Weights of a small transformer language model.
Architecture: LayerNorm before each block, rotary positions, untied embeddings.
Each number is 200 + 30 x the weight over its row's rms, rounded and kept within 0 to 999. Layers, rows and columns count from 0. The size before them is the row's rms in percent of the matrix's.

# layer 6 MLP up, 512x128, rms 0.176, rows 264-318, columns 0-63
109,177,196,213,261,175,205,225,209,198,140,161,185,203,172,238,220,173,183,162,147,146,222,224,161,176,256,152,214,279,194,254,205,221,185,190,212,212,238,200,205,212,266,219,215,216,199,242,237,175,179,205,202,204,214,244,180,172,193,135,167,206,221,242,199
121,203,216,243,198,191,219,160,217,236,185,302,180,217,147,225,220,159,227,189,165,218,196,188,188,196,163,209,198,200,163,222,232,207,190,183,236,214,188,187,197,202,181,222,152,161,263,206,235,153,150,235,202,143,146,276,212,175,198,197,153,149,172,152,203
049,212,179,258,228,249,215,161,203,201,184,205,190,173,154,200,247,155,206,189,190,146,187,214,226,203,188,156,161,221,172,195,238,192,225,229,228,208,177,153,192,233,221,158,183,177,224,230,218,212,192,219,250,176,219,208,157,216,241,217,193,179,182,203,146
050,232,183,231,184,231,191,201,189,179,205,191,166,190,173,176,235,165,200,179,209,176,218,221,220,170,199,135,174,204,150,203,243,242,179,186,190,196,237,169,168,219,226,158,170,209,219,224,188,198,154,205,198,226,239,161,176,192,252,169,183,160,191,200,167
106,209,202,247,202,188,209,156,220,208,182,200,149,174,163,175,248,224,203,237,171,239,174,216,137,226,222,158,184,155,207,148,192,197,212,155,206,197,202,219,206,242,234,244,232,192,166,214,208,204,221,153,190,212,161,264,200,170,206,138,224,130,186,262,201
101,168,192,268,247,175,211,157,184,202,200,196,202,175,217,196,221,175,263,244,178,190,221,182,253,243,172,215,169,204,185,160,192,244,208,198,251,200,207,185,162,175,167,172,192,244,268,214,201,195,220,215,206,198,229,181,201,173,262,150,166,205,202,217,223
052,242,217,231,201,203,216,188,214,219,167,187,145,195,165,160,249,208,216,187,177,190,172,182,188,151,159,149,185,237,194,196,262,217,164,165,203,172,193,184,185,214,234,163,179,174,206,235,223,202,191,199,219,198,239,194,160,256,247,167,173,167,201,177,175
132,204,213,204,186,226,212,191,168,249,201,189,179,204,176,229,212,178,186,196,191,185,239,183,236,193,177,196,200,166,225,198,265,262,228,170,175,196,233,212,152,181,194,232,222,201,255,233,205,165,190,208,211,227,197,194,194,170,260,206,201,191,181,278,145
095,183,164,200,277,242,204,196,190,169,144,171,188,226,188,226,231,215,206,202,184,154,254,163,162,206,222,128,210,232,195,239,243,199,137,188,254,221,199,214,204,224,237,205,182,168,233,144,277,188,191,243,171,204,251,169,155,274,193,173,137,179,201,178,166
124,205,204,200,183,213,197,161,160,160,205,265,185,207,186,160,187,173,235,212,168,248,154,193,244,185,210,176,193,148,199,189,179,219,173,218,176,209,189,140,185,234,202,251,197,236,233,276,189,202,144,198,257,197,195,207,206,218,206,152,198,176,161,157,191
032,223,202,236,185,234,248,203,220,224,214,191,198,184,174,183,247,217,187,210,214,167,221,232,169,197,163,159,220,159,167,191,266,203,200,218,243,152,164,218,155,198,241,190,165,152,223,222,225,222,194,246,264,142,243,170,194,192,206,185,188,156,210,201,152
039,171,169,255,240,268,272,180,159,171,179,193,142,166,152,191,230,192,251,162,173,215,188,251,191,238,234,194,147,215,180,209,243,251,181,152,221,161,187,206,137,220,226,182,235,203,190,194,188,198,201,235,224,190,203,196,186,211,211,209,133,233,182,174,117
102,219,198,186,205,256,173,221,215,190,170,191,192,236,169,206,164,210,150,132,141,192,228,203,199,158,222,171,185,228,204,207,219,191,231,241,235,153,187,192,182,201,241,218,183,173,226,218,172,203,191,183,191,222,173,141,245,180,196,180,149,244,215,208,171
088,195,273,274,190,189,207,206,195,188,137,201,170,216,227,166,229,212,243,232,205,213,192,215,210,257,161,224,117,211,193,175,161,182,220,157,248,231,192,171,196,190,182,205,229,257,239,224,183,195,200,231,230,187,256,188,232,190,254,183,191,221,164,180,209
048,202,168,251,228,211,232,187,209,169,198,226,178,227,197,178,177,157,234,181,210,210,223,219,198,193,221,160,185,203,171,210,184,216,183,200,177,166,205,169,150,227,233,199,184,179,193,193,195,192,149,256,223,223,245,209,201,217,249,142,175,144,202,217,158
133,248,188,210,225,270,185,145,155,186,194,171,118,225,186,227,221,215,207,166,183,133,211,201,187,155,135,188,175,196,224,212,233,251,202,184,162,157,181,200,175,183,175,214,170,181,194,267,182,179,167,168,234,166,227,218,231,195,191,133,205,237,215,247,160
106,181,286,187,212,225,217,207,202,237,191,169,159,191,189,188,199,166,207,155,196,161,177,199,218,190,220,216,242,236,208,189,230,258,206,170,226,153,173,198,188,234,193,196,232,132,209,175,234,206,217,298,182,173,199,241,165,215,188,219,158,184,189,205,135
102,136,142,231,186,197,213,169,172,206,186,180,216,186,206,182,201,215,182,243,155,253,226,206,209,156,219,202,206,201,217,166,205,219,233,234,230,220,187,199,196,187,216,171,179,232,225,275,178,193,148,261,195,201,236,222,131,208,192,150,210,160,234,221,196
092,221,147,202,227,213,210,203,183,193,128,264,183,246,194,185,212,213,161,194,194,177,211,210,211,196,187,194,173,193,165,204,158,206,197,169,239,193,242,177,169,206,223,222,218,214,238,208,223,206,229,224,197,153,218,209,219,195,205,194,177,201,205,218,227
046,230,215,201,197,238,210,176,225,197,154,159,139,154,152,177,244,174,202,194,186,152,203,175,227,178,211,171,159,197,162,210,232,214,204,219,228,149,207,166,164,202,252,209,205,146,191,204,243,173,222,202,205,212,238,204,139,215,238,179,151,169,224,198,132
142,254,198,205,237,234,206,230,200,252,186,186,216,235,152,242,193,180,173,168,193,157,226,167,235,177,178,154,198,210,145,186,191,252,204,150,188,208,241,207,196,235,228,213,197,148,191,210,162,183,186,212,188,200,270,211,127,214,212,165,186,163,217,226,194
120,176,199,230,219,198,258,237,197,217,176,255,203,157,160,222,214,231,217,180,180,249,156,212,147,158,163,164,198,195,211,203,179,229,195,166,210,210,210,192,198,256,214,190,221,155,136,192,225,227,234,198,181,198,216,250,179,215,207,216,181,176,222,210,187
120,235,234,206,174,203,194,166,222,179,186,141,185,248,179,150,209,255,233,201,213,197,252,229,212,182,172,179,213,190,147,217,211,230,201,160,154,133,249,206,211,188,217,189,176,169,197,254,180,207,205,201,185,183,228,168,208,286,189,224,165,174,182,278,203
035,159,196,244,216,241,176,226,174,193,198,217,175,216,159,155,222,171,188,217,221,173,261,228,201,194,156,210,185,211,133,249,256,224,165,232,201,201,226,212,138,249,249,197,163,192,215,245,223,183,229,229,206,214,196,234,202,239,217,184,173,189,248,193,172
116,206,189,213,218,189,220,209,229,183,156,165,188,240,197,176,202,214,147,165,178,174,194,142,241,179,173,167,228,227,183,174,180,200,243,234,271,230,181,142,200,185,189,222,188,240,210,252,212,211,192,211,252,204,199,202,205,190,217,196,174,218,156,219,195
131,178,212,256,213,194,204,204,182,183,214,286,161,187,177,189,251,221,209,165,248,228,171,222,190,209,250,183,182,194,158,213,216,196,140,159,146,234,225,205,186,182,243,235,222,198,191,245,174,249,179,170,238,202,184,165,201,193,208,242,222,203,199,207,116
107,212,191,229,227,248,239,203,160,183,195,234,206,265,182,233,196,226,187,188,195,247,206,195,143,201,202,106,167,217,114,194,195,184,161,167,207,218,181,216,210,257,199,188,163,168,217,219,181,169,243,218,228,203,239,215,219,174,151,186,168,180,167,231,199
084,178,186,173,190,201,199,235,194,256,246,203,170,146,201,232,195,233,207,146,194,182,206,260,188,173,226,203,175,209,213,168,182,181,188,186,174,152,214,167,184,208,165,198,198,163,159,202,257,244,160,166,164,198,241,208,179,248,199,196,204,227,238,161,174
113,219,208,184,220,205,192,209,183,170,209,200,217,165,183,208,179,238,209,136,220,176,218,228,248,151,213,212,176,187,159,208,243,179,178,216,182,207,191,231,185,165,233,224,135,191,266,224,204,176,202,170,213,205,185,186,184,197,209,210,121,222,195,171,185
103,243,182,183,173,205,192,208,257,266,219,207,213,236,188,204,187,225,210,213,214,183,214,178,220,144,225,163,253,161,209,187,238,221,261,147,204,219,246,178,176,185,208,186,218,178,196,233,201,197,144,173,200,231,198,180,196,229,236,170,186,147,206,203,153
107,141,204,235,186,169,203,170,201,231,192,193,194,229,134,198,261,162,231,201,152,200,194,167,199,218,167,207,188,279,222,220,249,200,152,188,201,239,205,200,190,242,249,185,272,196,184,171,188,168,158,194,212,220,211,180,212,179,193,150,229,203,180,234,192
056,218,220,228,226,267,219,187,220,162,179,226,166,202,158,185,244,201,200,176,187,190,227,248,222,213,207,174,167,224,160,228,270,221,155,200,219,170,222,166,130,246,248,204,211,217,199,242,216,199,169,245,252,222,213,226,180,227,203,190,140,141,234,203,171
124,248,237,211,198,227,212,159,183,210,163,237,121,222,192,192,235,181,222,228,169,208,193,189,240,215,166,200,183,208,201,209,215,253,179,159,205,157,161,205,193,209,234,164,210,144,224,132,189,191,149,188,266,198,189,186,144,252,220,187,187,191,162,250,186
092,221,217,205,189,203,213,165,171,200,230,234,184,220,204,177,231,178,174,146,252,175,164,189,226,173,160,202,208,232,208,184,183,219,225,160,216,216,203,198,182,217,193,194,200,160,192,211,166,118,229,228,233,228,216,206,217,168,216,230,200,179,166,199,176
121,227,234,215,197,214,192,200,160,198,185,258,195,196,216,162,200,164,223,191,117,200,220,186,228,172,213,170,231,165,214,196,174,222,206,234,206,195,179,136,187,276,208,194,154,168,202,212,135,199,204,221,189,149,207,242,177,160,214,226,206,184,176,212,137
107,220,171,197,252,202,240,222,221,193,216,180,188,220,162,137,216,238,262,171,169,175,221,178,198,195,248,169,148,225,236,192,240,226,225,247,225,138,195,181,165,168,204,261,199,201,196,244,241,152,142,185,193,130,204,196,137,224,216,213,178,211,198,200,197
131,234,176,222,178,242,188,134,191,142,183,203,180,203,188,245,203,176,241,169,233,198,203,240,263,211,199,195,244,180,184,170,228,175,182,146,231,212,144,196,147,195,221,223,210,236,277,184,187,204,170,172,236,203,226,164,176,271,218,199,192,211,180,219,164
124,235,210,205,204,182,183,236,227,176,211,244,197,180,159,194,183,213,192,147,171,174,189,204,246,200,180,184,226,176,162,229,216,257,195,229,200,227,268,190,189,201,230,229,208,189,184,177,178,170,216,124,248,208,222,169,238,205,201,232,178,196,172,169,134
103,224,212,215,203,192,213,202,160,167,197,218,205,207,172,220,247,151,165,184,155,214,185,193,207,201,171,175,161,221,190,254,235,184,169,167,245,222,128,206,209,241,241,199,162,169,264,184,208,148,188,235,158,201,254,209,182,186,203,215,205,132,198,208,161
119,194,193,208,221,227,185,154,157,171,132,204,182,195,185,192,219,174,210,194,193,159,175,215,158,238,233,210,194,232,217,235,232,218,179,225,210,165,214,183,192,233,235,158,163,228,212,213,213,227,229,218,194,180,223,197,216,224,207,169,131,202,219,253,182
110,234,235,197,214,214,205,222,228,168,234,188,222,190,143,200,182,210,195,162,201,100,218,171,245,164,176,192,211,178,225,208,220,224,239,223,206,184,272,175,200,191,258,235,168,212,191,198,200,176,202,170,238,151,159,146,186,237,183,254,207,179,206,204,119
100,204,204,216,178,180,195,145,187,165,215,247,148,174,114,193,207,212,202,184,184,198,202,239,173,153,203,137,211,191,156,170,209,198,211,198,197,257,194,202,220,221,218,162,165,206,158,169,163,205,261,197,167,172,169,209,206,194,172,228,173,203,201,237,158
092,238,203,182,207,248,192,224,192,187,248,220,155,166,166,211,203,197,171,184,239,212,204,179,160,210,242,196,221,201,224,248,241,172,201,200,183,215,233,104,180,189,225,189,177,141,195,194,155,152,197,190,212,218,176,160,175,211,224,213,217,145,211,229,198
105,259,229,213,211,243,190,179,226,188,224,225,198,216,188,173,178,198,157,179,207,206,160,248,211,136,142,191,211,184,191,224,179,186,197,181,234,196,256,178,198,198,197,207,153,223,186,162,163,216,138,206,255,226,191,230,215,239,239,180,215,140,202,248,206
044,196,160,245,187,254,241,160,184,150,213,182,180,240,172,162,232,212,225,170,172,204,192,228,213,188,201,183,183,229,202,197,254,235,209,222,197,217,201,213,138,229,254,164,183,201,190,233,217,197,155,225,198,165,210,195,146,207,252,181,213,188,198,222,140
110,215,222,218,248,193,240,217,205,180,224,177,198,202,172,278,205,208,188,174,148,181,242,217,200,234,180,238,186,234,187,246,254,208,203,238,194,227,201,196,215,166,205,146,196,211,205,162,147,167,237,188,202,192,233,155,228,196,167,196,183,223,211,246,163
121,196,231,244,231,169,177,176,206,239,162,187,174,162,191,186,219,226,232,211,209,175,217,204,189,209,213,163,235,202,170,232,287,184,195,167,235,230,244,129,152,221,289,198,195,203,193,219,212,183,208,205,202,221,248,181,165,162,165,214,201,185,232,178,188
131,224,173,213,230,242,189,191,230,131,176,171,244,245,214,236,176,194,204,171,184,179,207,187,197,169,173,169,227,221,160,220,225,198,191,212,215,223,255,185,180,180,212,179,224,236,239,147,163,171,143,173,228,229,224,187,222,273,201,162,209,201,219,228,160
037,198,182,227,166,255,248,156,210,147,206,219,161,192,103,205,208,195,227,213,190,181,205,173,199,170,198,121,174,187,184,251,253,210,188,188,208,159,160,166,139,187,262,160,205,207,238,186,190,246,158,259,194,173,202,198,188,214,207,190,179,178,217,177,183
081,156,268,199,226,184,212,200,236,214,193,220,189,174,203,143,238,212,256,221,145,220,167,213,212,212,191,199,192,206,192,193,226,176,206,215,218,203,161,191,186,234,199,225,218,215,237,171,236,179,220,195,169,242,205,239,210,172,203,161,268,153,163,188,169
043,218,192,219,229,270,235,188,217,171,170,180,190,252,130,197,244,179,202,196,207,198,233,206,206,222,214,177,185,209,126,211,251,230,152,193,186,165,222,193,124,192,206,203,158,183,242,199,186,215,162,242,245,199,223,193,151,165,205,140,189,200,230,194,166
112,199,152,179,190,215,192,191,214,230,209,218,242,188,212,202,210,225,216,186,165,179,198,238,179,178,188,189,255,153,187,170,191,265,211,234,180,195,173,184,146,166,229,216,194,262,225,263,138,220,163,203,203,153,239,187,219,179,198,245,184,183,175,208,134
090,182,169,212,267,206,200,176,185,154,173,193,179,170,186,230,199,231,219,191,167,211,163,187,190,222,236,202,179,216,192,218,210,197,200,200,234,164,171,182,180,196,204,228,179,196,176,146,193,179,175,187,190,134,223,193,162,179,175,211,115,222,213,155,198
103,224,186,256,228,221,153,185,263,191,171,201,202,243,199,215,200,133,154,157,158,160,179,238,177,191,192,180,233,192,139,160,208,224,204,194,160,216,183,202,210,222,185,241,147,202,174,199,165,157,136,178,221,241,171,202,214,217,169,159,231,187,157,213,188
052,245,171,203,195,200,250,181,257,193,234,196,190,197,155,194,195,198,148,199,192,177,207,216,232,190,199,152,211,247,194,220,184,259,200,247,213,191,231,149,203,204,239,187,205,160,175,182,185,225,170,243,193,145,237,163,145,278,216,220,241,212,210,251,170
# layer 6 MLP down (transposed), 512x128, rms 0.154, rows 264-317, columns 0-63
104,190,222,235,206,172,208,234,286,176,160,184,203,200,201,209,207,175,195,190,176,203,217,161,186,234,235,247,222,242,232,157,168,174,193,193,162,177,174,152,263,205,163,158,224,166,193,192,167,218,226,224,199,163,145,171,176,215,170,217,248,191,174,202,255
117,232,214,158,142,158,171,150,215,214,204,195,209,246,175,223,224,236,237,219,158,198,175,222,193,223,156,202,230,220,196,171,122,140,227,220,220,184,203,261,243,188,187,175,244,195,234,182,163,212,238,209,189,176,174,219,228,195,192,206,205,205,217,226,171
031,212,219,206,179,124,151,182,233,205,202,215,248,187,203,248,190,192,177,240,144,201,179,200,195,205,198,249,224,213,206,211,211,163,269,171,224,232,173,234,277,177,203,195,196,242,148,230,182,202,236,163,180,247,192,218,184,165,141,181,244,239,190,243,216
049,179,184,249,196,191,161,182,137,237,204,197,211,238,194,163,185,183,193,192,185,215,196,187,200,206,175,224,245,141,233,227,153,187,226,220,152,238,152,181,246,189,202,211,210,229,156,245,186,177,218,163,193,249,179,246,233,154,227,208,255,245,135,191,229
103,192,254,229,195,185,189,214,211,222,225,189,279,226,223,170,133,190,156,193,144,219,203,176,202,204,138,207,216,264,249,225,173,182,208,187,163,192,189,174,253,227,231,190,179,190,193,211,171,225,210,241,200,151,201,140,209,221,163,196,181,210,211,155,224
105,183,202,212,177,254,238,199,211,214,240,213,209,168,201,209,176,211,195,200,174,191,185,180,222,177,237,228,250,205,236,148,177,119,236,186,157,202,199,232,206,211,176,204,166,214,217,176,202,261,174,218,210,145,219,153,200,239,198,240,206,175,209,247,183
040,219,207,212,176,161,245,196,223,181,144,132,197,210,233,204,180,227,160,216,212,214,206,146,238,201,183,220,254,180,233,162,184,195,259,224,216,207,180,200,210,211,162,169,203,176,200,195,235,189,201,141,184,174,249,223,199,221,152,262,171,205,185,161,243
142,159,198,172,247,139,216,226,177,262,213,200,228,180,212,210,216,212,196,194,181,217,217,148,147,199,210,188,169,195,212,186,191,231,234,188,182,205,182,270,227,217,195,245,204,201,166,117,201,213,204,189,193,173,188,161,192,162,161,234,184,176,244,219,262
100,211,183,226,175,241,146,202,214,228,214,223,174,189,217,207,155,180,167,212,210,221,173,228,220,166,227,206,162,160,259,188,158,150,205,259,217,172,204,152,194,194,166,212,200,207,186,180,195,190,193,166,183,254,176,229,221,210,221,171,225,216,217,183,228
125,194,222,193,262,207,178,190,216,267,233,219,175,220,222,147,177,206,201,217,224,175,226,226,214,165,217,164,179,194,166,182,249,212,145,179,239,176,178,219,279,189,219,196,185,212,185,222,137,182,218,248,174,153,194,189,208,144,161,217,247,184,182,207,225
010,219,173,257,192,225,199,210,196,231,96,152,217,191,232,170,178,166,212,210,146,219,193,192,136,213,169,196,247,191,204,170,182,152,207,130,241,214,176,190,182,197,181,175,224,220,219,140,246,133,198,254,178,188,224,197,195,207,215,191,136,185,191,161,231
026,192,159,172,246,229,165,259,183,141,150,158,207,158,230,184,205,172,153,204,199,223,181,181,189,171,163,197,233,156,215,160,200,244,208,188,178,184,231,235,204,184,177,251,242,178,254,184,256,203,171,225,213,212,206,183,174,214,259,170,166,185,218,196,189
111,144,233,201,173,211,219,167,234,197,174,240,177,252,210,219,226,240,245,154,202,145,191,180,194,194,245,203,175,236,163,155,199,237,263,162,245,198,186,185,187,177,145,162,209,201,185,203,204,224,194,206,185,196,237,223,200,258,175,207,208,185,215,138,195
094,211,173,165,215,244,155,222,228,216,259,245,232,195,224,235,180,224,195,186,188,207,185,171,201,174,239,242,205,192,167,189,203,183,228,235,203,161,202,208,127,188,171,206,161,230,201,185,235,238,170,127,184,182,183,169,185,214,178,226,202,184,217,164,197
034,241,178,180,129,197,183,223,210,235,216,174,196,172,216,197,176,218,160,209,216,236,205,160,216,215,170,276,218,123,237,192,178,172,222,207,212,183,216,208,228,136,114,159,193,206,179,193,199,187,216,177,208,217,191,158,198,203,159,141,171,185,203,189,241
137,159,163,245,201,220,224,196,209,239,208,237,179,199,222,165,192,203,163,182,200,212,155,225,167,231,170,181,232,192,240,183,176,185,221,173,246,216,241,195,164,165,216,261,192,228,203,211,173,179,168,248,284,214,218,154,148,240,239,178,191,200,106,215,232
107,221,196,154,209,202,180,242,206,229,203,213,251,190,201,222,167,210,209,243,172,227,213,229,207,190,218,230,184,213,200,196,202,165,224,251,221,224,217,232,230,222,218,233,106,216,217,177,146,218,217,167,221,219,220,179,211,165,141,174,162,221,244,248,194
108,171,205,248,225,198,223,175,237,186,225,215,188,226,211,161,208,209,218,207,131,232,184,204,157,214,163,238,178,192,204,225,185,196,204,140,224,192,215,268,277,201,192,226,190,234,221,247,165,179,161,221,172,166,203,178,181,234,180,151,214,220,169,206,271
105,215,209,165,203,222,195,212,216,184,212,202,218,173,202,245,171,192,180,233,210,224,218,204,218,196,228,173,198,174,164,159,151,152,170,241,164,207,163,232,221,231,111,206,239,230,218,178,196,278,264,137,167,226,203,193,235,177,229,215,217,221,224,175,186
036,192,219,185,238,221,220,231,184,169,215,213,215,197,217,183,202,206,222,229,200,180,178,214,180,227,235,205,137,194,215,164,177,197,164,250,165,166,256,235,218,207,157,204,182,204,236,174,214,273,151,181,186,176,202,241,180,230,212,235,187,276,242,185,184
148,225,256,159,160,159,176,190,224,260,204,227,276,206,178,236,176,206,173,171,178,197,225,168,237,198,218,201,143,210,195,249,170,198,181,174,196,240,225,226,226,170,225,194,160,198,209,193,217,176,230,180,222,214,240,212,211,119,162,213,227,140,238,205,220
121,198,183,219,237,158,249,235,162,200,147,176,198,188,181,234,193,197,218,145,201,225,219,178,204,210,207,188,191,237,179,213,171,221,184,205,239,302,178,188,180,208,210,177,197,204,216,130,216,216,215,200,156,234,201,182,202,142,193,247,211,217,167,204,166
124,188,195,224,187,228,211,198,192,176,218,204,219,222,235,161,251,180,179,237,276,175,174,211,140,218,223,199,249,191,203,223,181,213,183,246,154,184,207,201,263,198,204,158,188,221,153,244,203,232,185,156,169,219,179,172,170,172,213,215,217,168,181,175,206
021,197,214,226,192,161,219,206,177,203,180,209,223,135,188,210,262,262,182,222,154,257,132,140,145,203,193,197,200,229,181,185,199,225,211,115,245,180,244,256,210,153,165,226,247,229,209,201,193,250,196,217,242,185,213,209,158,219,173,188,118,203,200,166,191
113,213,241,214,177,204,157,208,225,221,154,220,183,174,214,246,136,228,203,202,220,177,207,177,212,219,207,219,254,205,178,210,167,224,193,153,199,185,235,188,198,194,184,227,136,186,207,190,178,192,185,177,258,158,160,209,176,143,230,172,273,207,144,202,219
142,193,207,220,171,207,247,240,220,223,227,245,229,174,195,189,222,198,173,199,231,230,237,239,188,190,208,151,238,167,175,203,222,258,157,200,200,177,147,165,179,180,193,207,244,176,225,174,211,204,159,245,303,267,164,168,186,199,237,226,193,167,174,163,224
100,133,171,211,204,177,242,142,252,229,208,187,207,208,232,155,196,226,164,191,215,101,247,212,188,191,194,219,231,220,246,208,188,228,222,193,113,186,174,185,255,178,208,251,225,170,210,186,202,198,201,168,202,156,184,218,147,165,205,204,218,195,195,204,242
090,179,204,182,219,192,235,116,186,221,242,203,192,208,261,119,210,173,233,202,206,199,222,207,217,219,207,230,173,158,237,195,152,251,177,265,201,237,188,223,195,196,145,133,236,194,226,219,173,215,199,213,200,225,210,207,136,190,181,199,224,187,207,204,294
115,202,242,148,206,200,200,203,187,171,191,252,195,226,225,163,193,230,215,239,191,165,206,198,219,229,182,249,169,224,216,232,255,185,161,116,268,180,162,199,217,197,209,209,199,217,180,169,160,191,209,211,200,200,187,180,202,258,242,206,234,214,191,221,212
109,218,239,202,199,259,253,182,245,180,193,243,203,250,235,206,187,220,179,243,222,236,196,178,178,186,279,138,188,208,163,174,172,182,241,206,192,198,209,138,203,240,169,192,188,227,148,224,183,189,179,215,210,187,222,127,228,209,200,192,219,222,251,205,204
109,200,152,248,210,184,175,250,216,187,209,164,189,146,200,229,200,189,154,187,225,199,173,178,218,233,206,145,187,190,198,206,217,225,195,163,196,228,234,188,326,198,203,181,165,218,184,226,201,194,237,184,227,145,199,199,176,241,210,201,194,222,261,223,215
044,181,232,159,176,194,169,199,257,209,207,215,189,238,247,158,222,217,170,179,182,225,221,139,217,132,198,189,178,145,223,225,181,234,233,203,184,151,183,177,190,184,175,208,245,262,167,243,188,265,220,184,218,217,174,219,174,159,209,215,221,206,191,189,224
122,210,160,214,238,242,193,179,212,242,243,189,225,170,226,181,202,190,133,277,150,220,176,212,212,161,206,209,186,173,198,206,119,242,216,129,206,197,158,231,213,255,233,171,179,188,213,163,179,235,218,187,228,195,186,204,172,155,175,201,280,248,232,209,180
094,188,199,243,170,209,227,201,231,227,162,180,194,198,198,224,183,178,190,203,171,237,228,203,210,215,222,246,181,199,175,235,199,166,182,209,199,170,212,179,297,177,223,166,192,242,222,197,212,220,167,177,215,226,221,217,218,169,228,182,185,248,223,208,226
119,221,280,231,183,204,163,239,202,234,196,225,203,218,160,172,220,206,236,251,174,227,230,198,146,203,205,191,163,234,172,205,188,173,198,182,192,168,173,196,197,151,194,218,165,250,172,201,211,176,190,171,225,189,190,242,171,208,166,208,164,153,200,206,177
110,233,181,212,198,187,214,192,192,202,239,186,213,168,215,166,192,199,220,187,194,179,248,220,218,215,212,247,157,211,273,231,170,186,193,227,207,216,196,211,159,198,181,168,236,193,211,198,157,175,165,207,234,164,263,178,184,201,125,206,206,250,191,166,258
129,156,188,197,132,175,202,195,185,206,253,227,279,186,193,213,192,182,176,201,187,269,192,186,168,143,236,197,242,198,183,159,168,178,192,161,186,184,148,199,214,191,213,200,256,192,160,223,201,178,162,230,207,177,215,243,195,183,157,188,234,195,158,205,206
144,174,166,176,211,174,189,209,271,179,222,185,234,157,208,245,212,210,231,166,133,189,147,180,138,173,238,193,181,207,181,146,138,174,185,148,177,201,236,280,247,234,172,248,216,187,229,169,211,207,190,220,150,239,227,215,201,174,204,209,214,199,161,173,207
099,177,194,218,219,203,191,195,174,227,245,169,190,193,208,152,189,166,235,215,152,215,192,193,210,171,194,180,146,193,194,179,152,188,180,209,155,206,250,206,201,184,141,198,209,181,227,138,176,187,235,183,210,189,224,219,170,261,242,244,207,214,169,207,229
113,197,245,123,167,139,188,183,175,229,222,196,245,189,226,126,173,170,198,139,245,183,211,205,184,168,195,257,227,232,220,180,178,152,170,198,210,163,170,251,234,174,243,154,226,189,187,194,197,136,199,173,195,231,216,262,162,255,220,231,237,215,201,193,215
111,213,246,216,189,236,155,162,223,235,228,182,177,216,159,195,195,191,282,160,191,149,215,225,167,247,186,190,207,222,176,187,202,162,203,167,220,177,213,222,257,182,186,178,140,164,205,159,175,159,220,180,211,239,151,213,207,170,181,204,222,177,196,167,195
105,235,127,207,215,240,206,226,194,233,198,213,221,182,256,192,202,217,177,249,189,195,168,141,235,254,195,210,215,214,217,179,197,180,234,190,226,178,196,185,237,135,219,219,250,231,206,189,208,215,158,183,227,131,250,209,225,204,233,214,210,207,237,209,170
101,189,169,172,209,194,204,193,173,169,182,190,222,154,215,199,149,236,222,214,174,208,234,228,172,143,201,249,231,160,194,231,156,216,195,247,228,193,196,196,224,186,166,150,201,180,181,190,211,250,229,159,146,256,175,260,185,204,143,197,188,218,237,198,216
101,167,196,229,138,199,233,196,197,197,239,136,163,208,252,132,217,165,151,230,167,223,202,213,176,208,193,234,188,200,195,224,180,200,172,171,252,238,212,262,290,212,202,205,204,191,161,193,199,174,179,174,212,206,214,210,218,181,217,222,171,186,191,232,241
032,211,208,200,179,164,181,203,232,215,194,196,239,174,224,187,169,164,160,233,189,254,123,226,156,225,184,209,173,132,204,202,158,238,157,182,214,178,194,258,243,203,204,179,200,232,208,190,166,199,162,232,278,268,179,177,232,160,191,153,210,189,181,217,230
104,211,223,209,262,229,171,161,210,240,197,200,182,159,213,236,221,199,162,215,184,218,201,184,202,240,200,271,194,181,176,248,205,185,195,169,215,174,189,187,310,176,220,201,180,243,210,221,161,161,219,182,193,236,188,203,241,218,221,173,191,191,207,270,207
126,203,163,173,194,150,212,231,187,174,195,214,235,227,222,216,212,154,196,213,209,173,186,200,209,212,203,183,189,186,153,156,122,183,156,175,139,210,173,224,194,221,175,185,144,226,206,199,202,136,209,234,184,243,176,185,257,201,205,172,272,258,170,184,181
140,151,184,196,226,163,244,176,215,178,183,244,242,167,201,219,181,240,172,237,169,265,239,197,201,151,214,205,200,189,162,226,196,228,217,168,179,222,189,180,206,214,207,283,166,162,220,227,188,176,205,229,129,232,217,239,206,205,199,213,206,221,198,171,230
014,195,190,150,216,187,185,266,216,209,160,185,226,190,194,202,218,204,228,251,260,187,185,206,160,178,201,176,244,159,229,193,172,144,178,239,185,189,150,198,220,220,155,209,256,165,193,210,224,171,191,219,223,211,223,248,208,198,210,222,174,162,183,223,236
087,209,197,187,228,222,187,227,248,183,248,204,170,217,202,248,208,188,188,185,236,223,161,195,192,200,127,188,217,206,241,196,251,169,163,202,189,200,213,192,210,201,200,180,193,174,188,201,191,211,178,239,184,185,157,142,185,253,221,170,186,145,218,170,215
025,273,197,214,219,228,157,206,227,220,201,188,244,268,202,226,187,198,143,192,174,156,196,202,201,208,210,222,173,255,186,195,160,159,253,139,193,162,181,160,178,152,203,264,179,215,252,208,176,241,171,197,199,188,237,229,228,122,257,179,215,231,175,217,228
125,147,179,219,223,199,200,185,204,221,244,195,207,235,280,162,219,144,147,193,198,206,169,226,207,192,138,221,225,150,267,252,207,183,217,242,188,173,194,168,202,203,202,192,292,187,172,173,207,202,180,221,213,177,189,181,174,226,240,219,198,219,213,175,218
094,163,216,258,141,205,132,222,209,230,207,189,263,196,211,183,170,220,195,196,188,245,182,225,225,174,191,208,184,157,209,150,182,161,257,217,179,226,221,180,175,174,182,175,240,263,206,257,190,240,161,209,169,238,195,200,235,192,233,130,205,232,182,221,154
108,176,198,162,222,203,226,201,152,165,220,193,211,205,221,193,173,204,242,205,203,233,202,206,170,209,216,202,178,210,191,244,204,146,211,233,256,208,181,185,252,164,194,171,188,222,207,223,186,162,152,241,234,172,261,210,207,222,243,182,165,210,243,178,198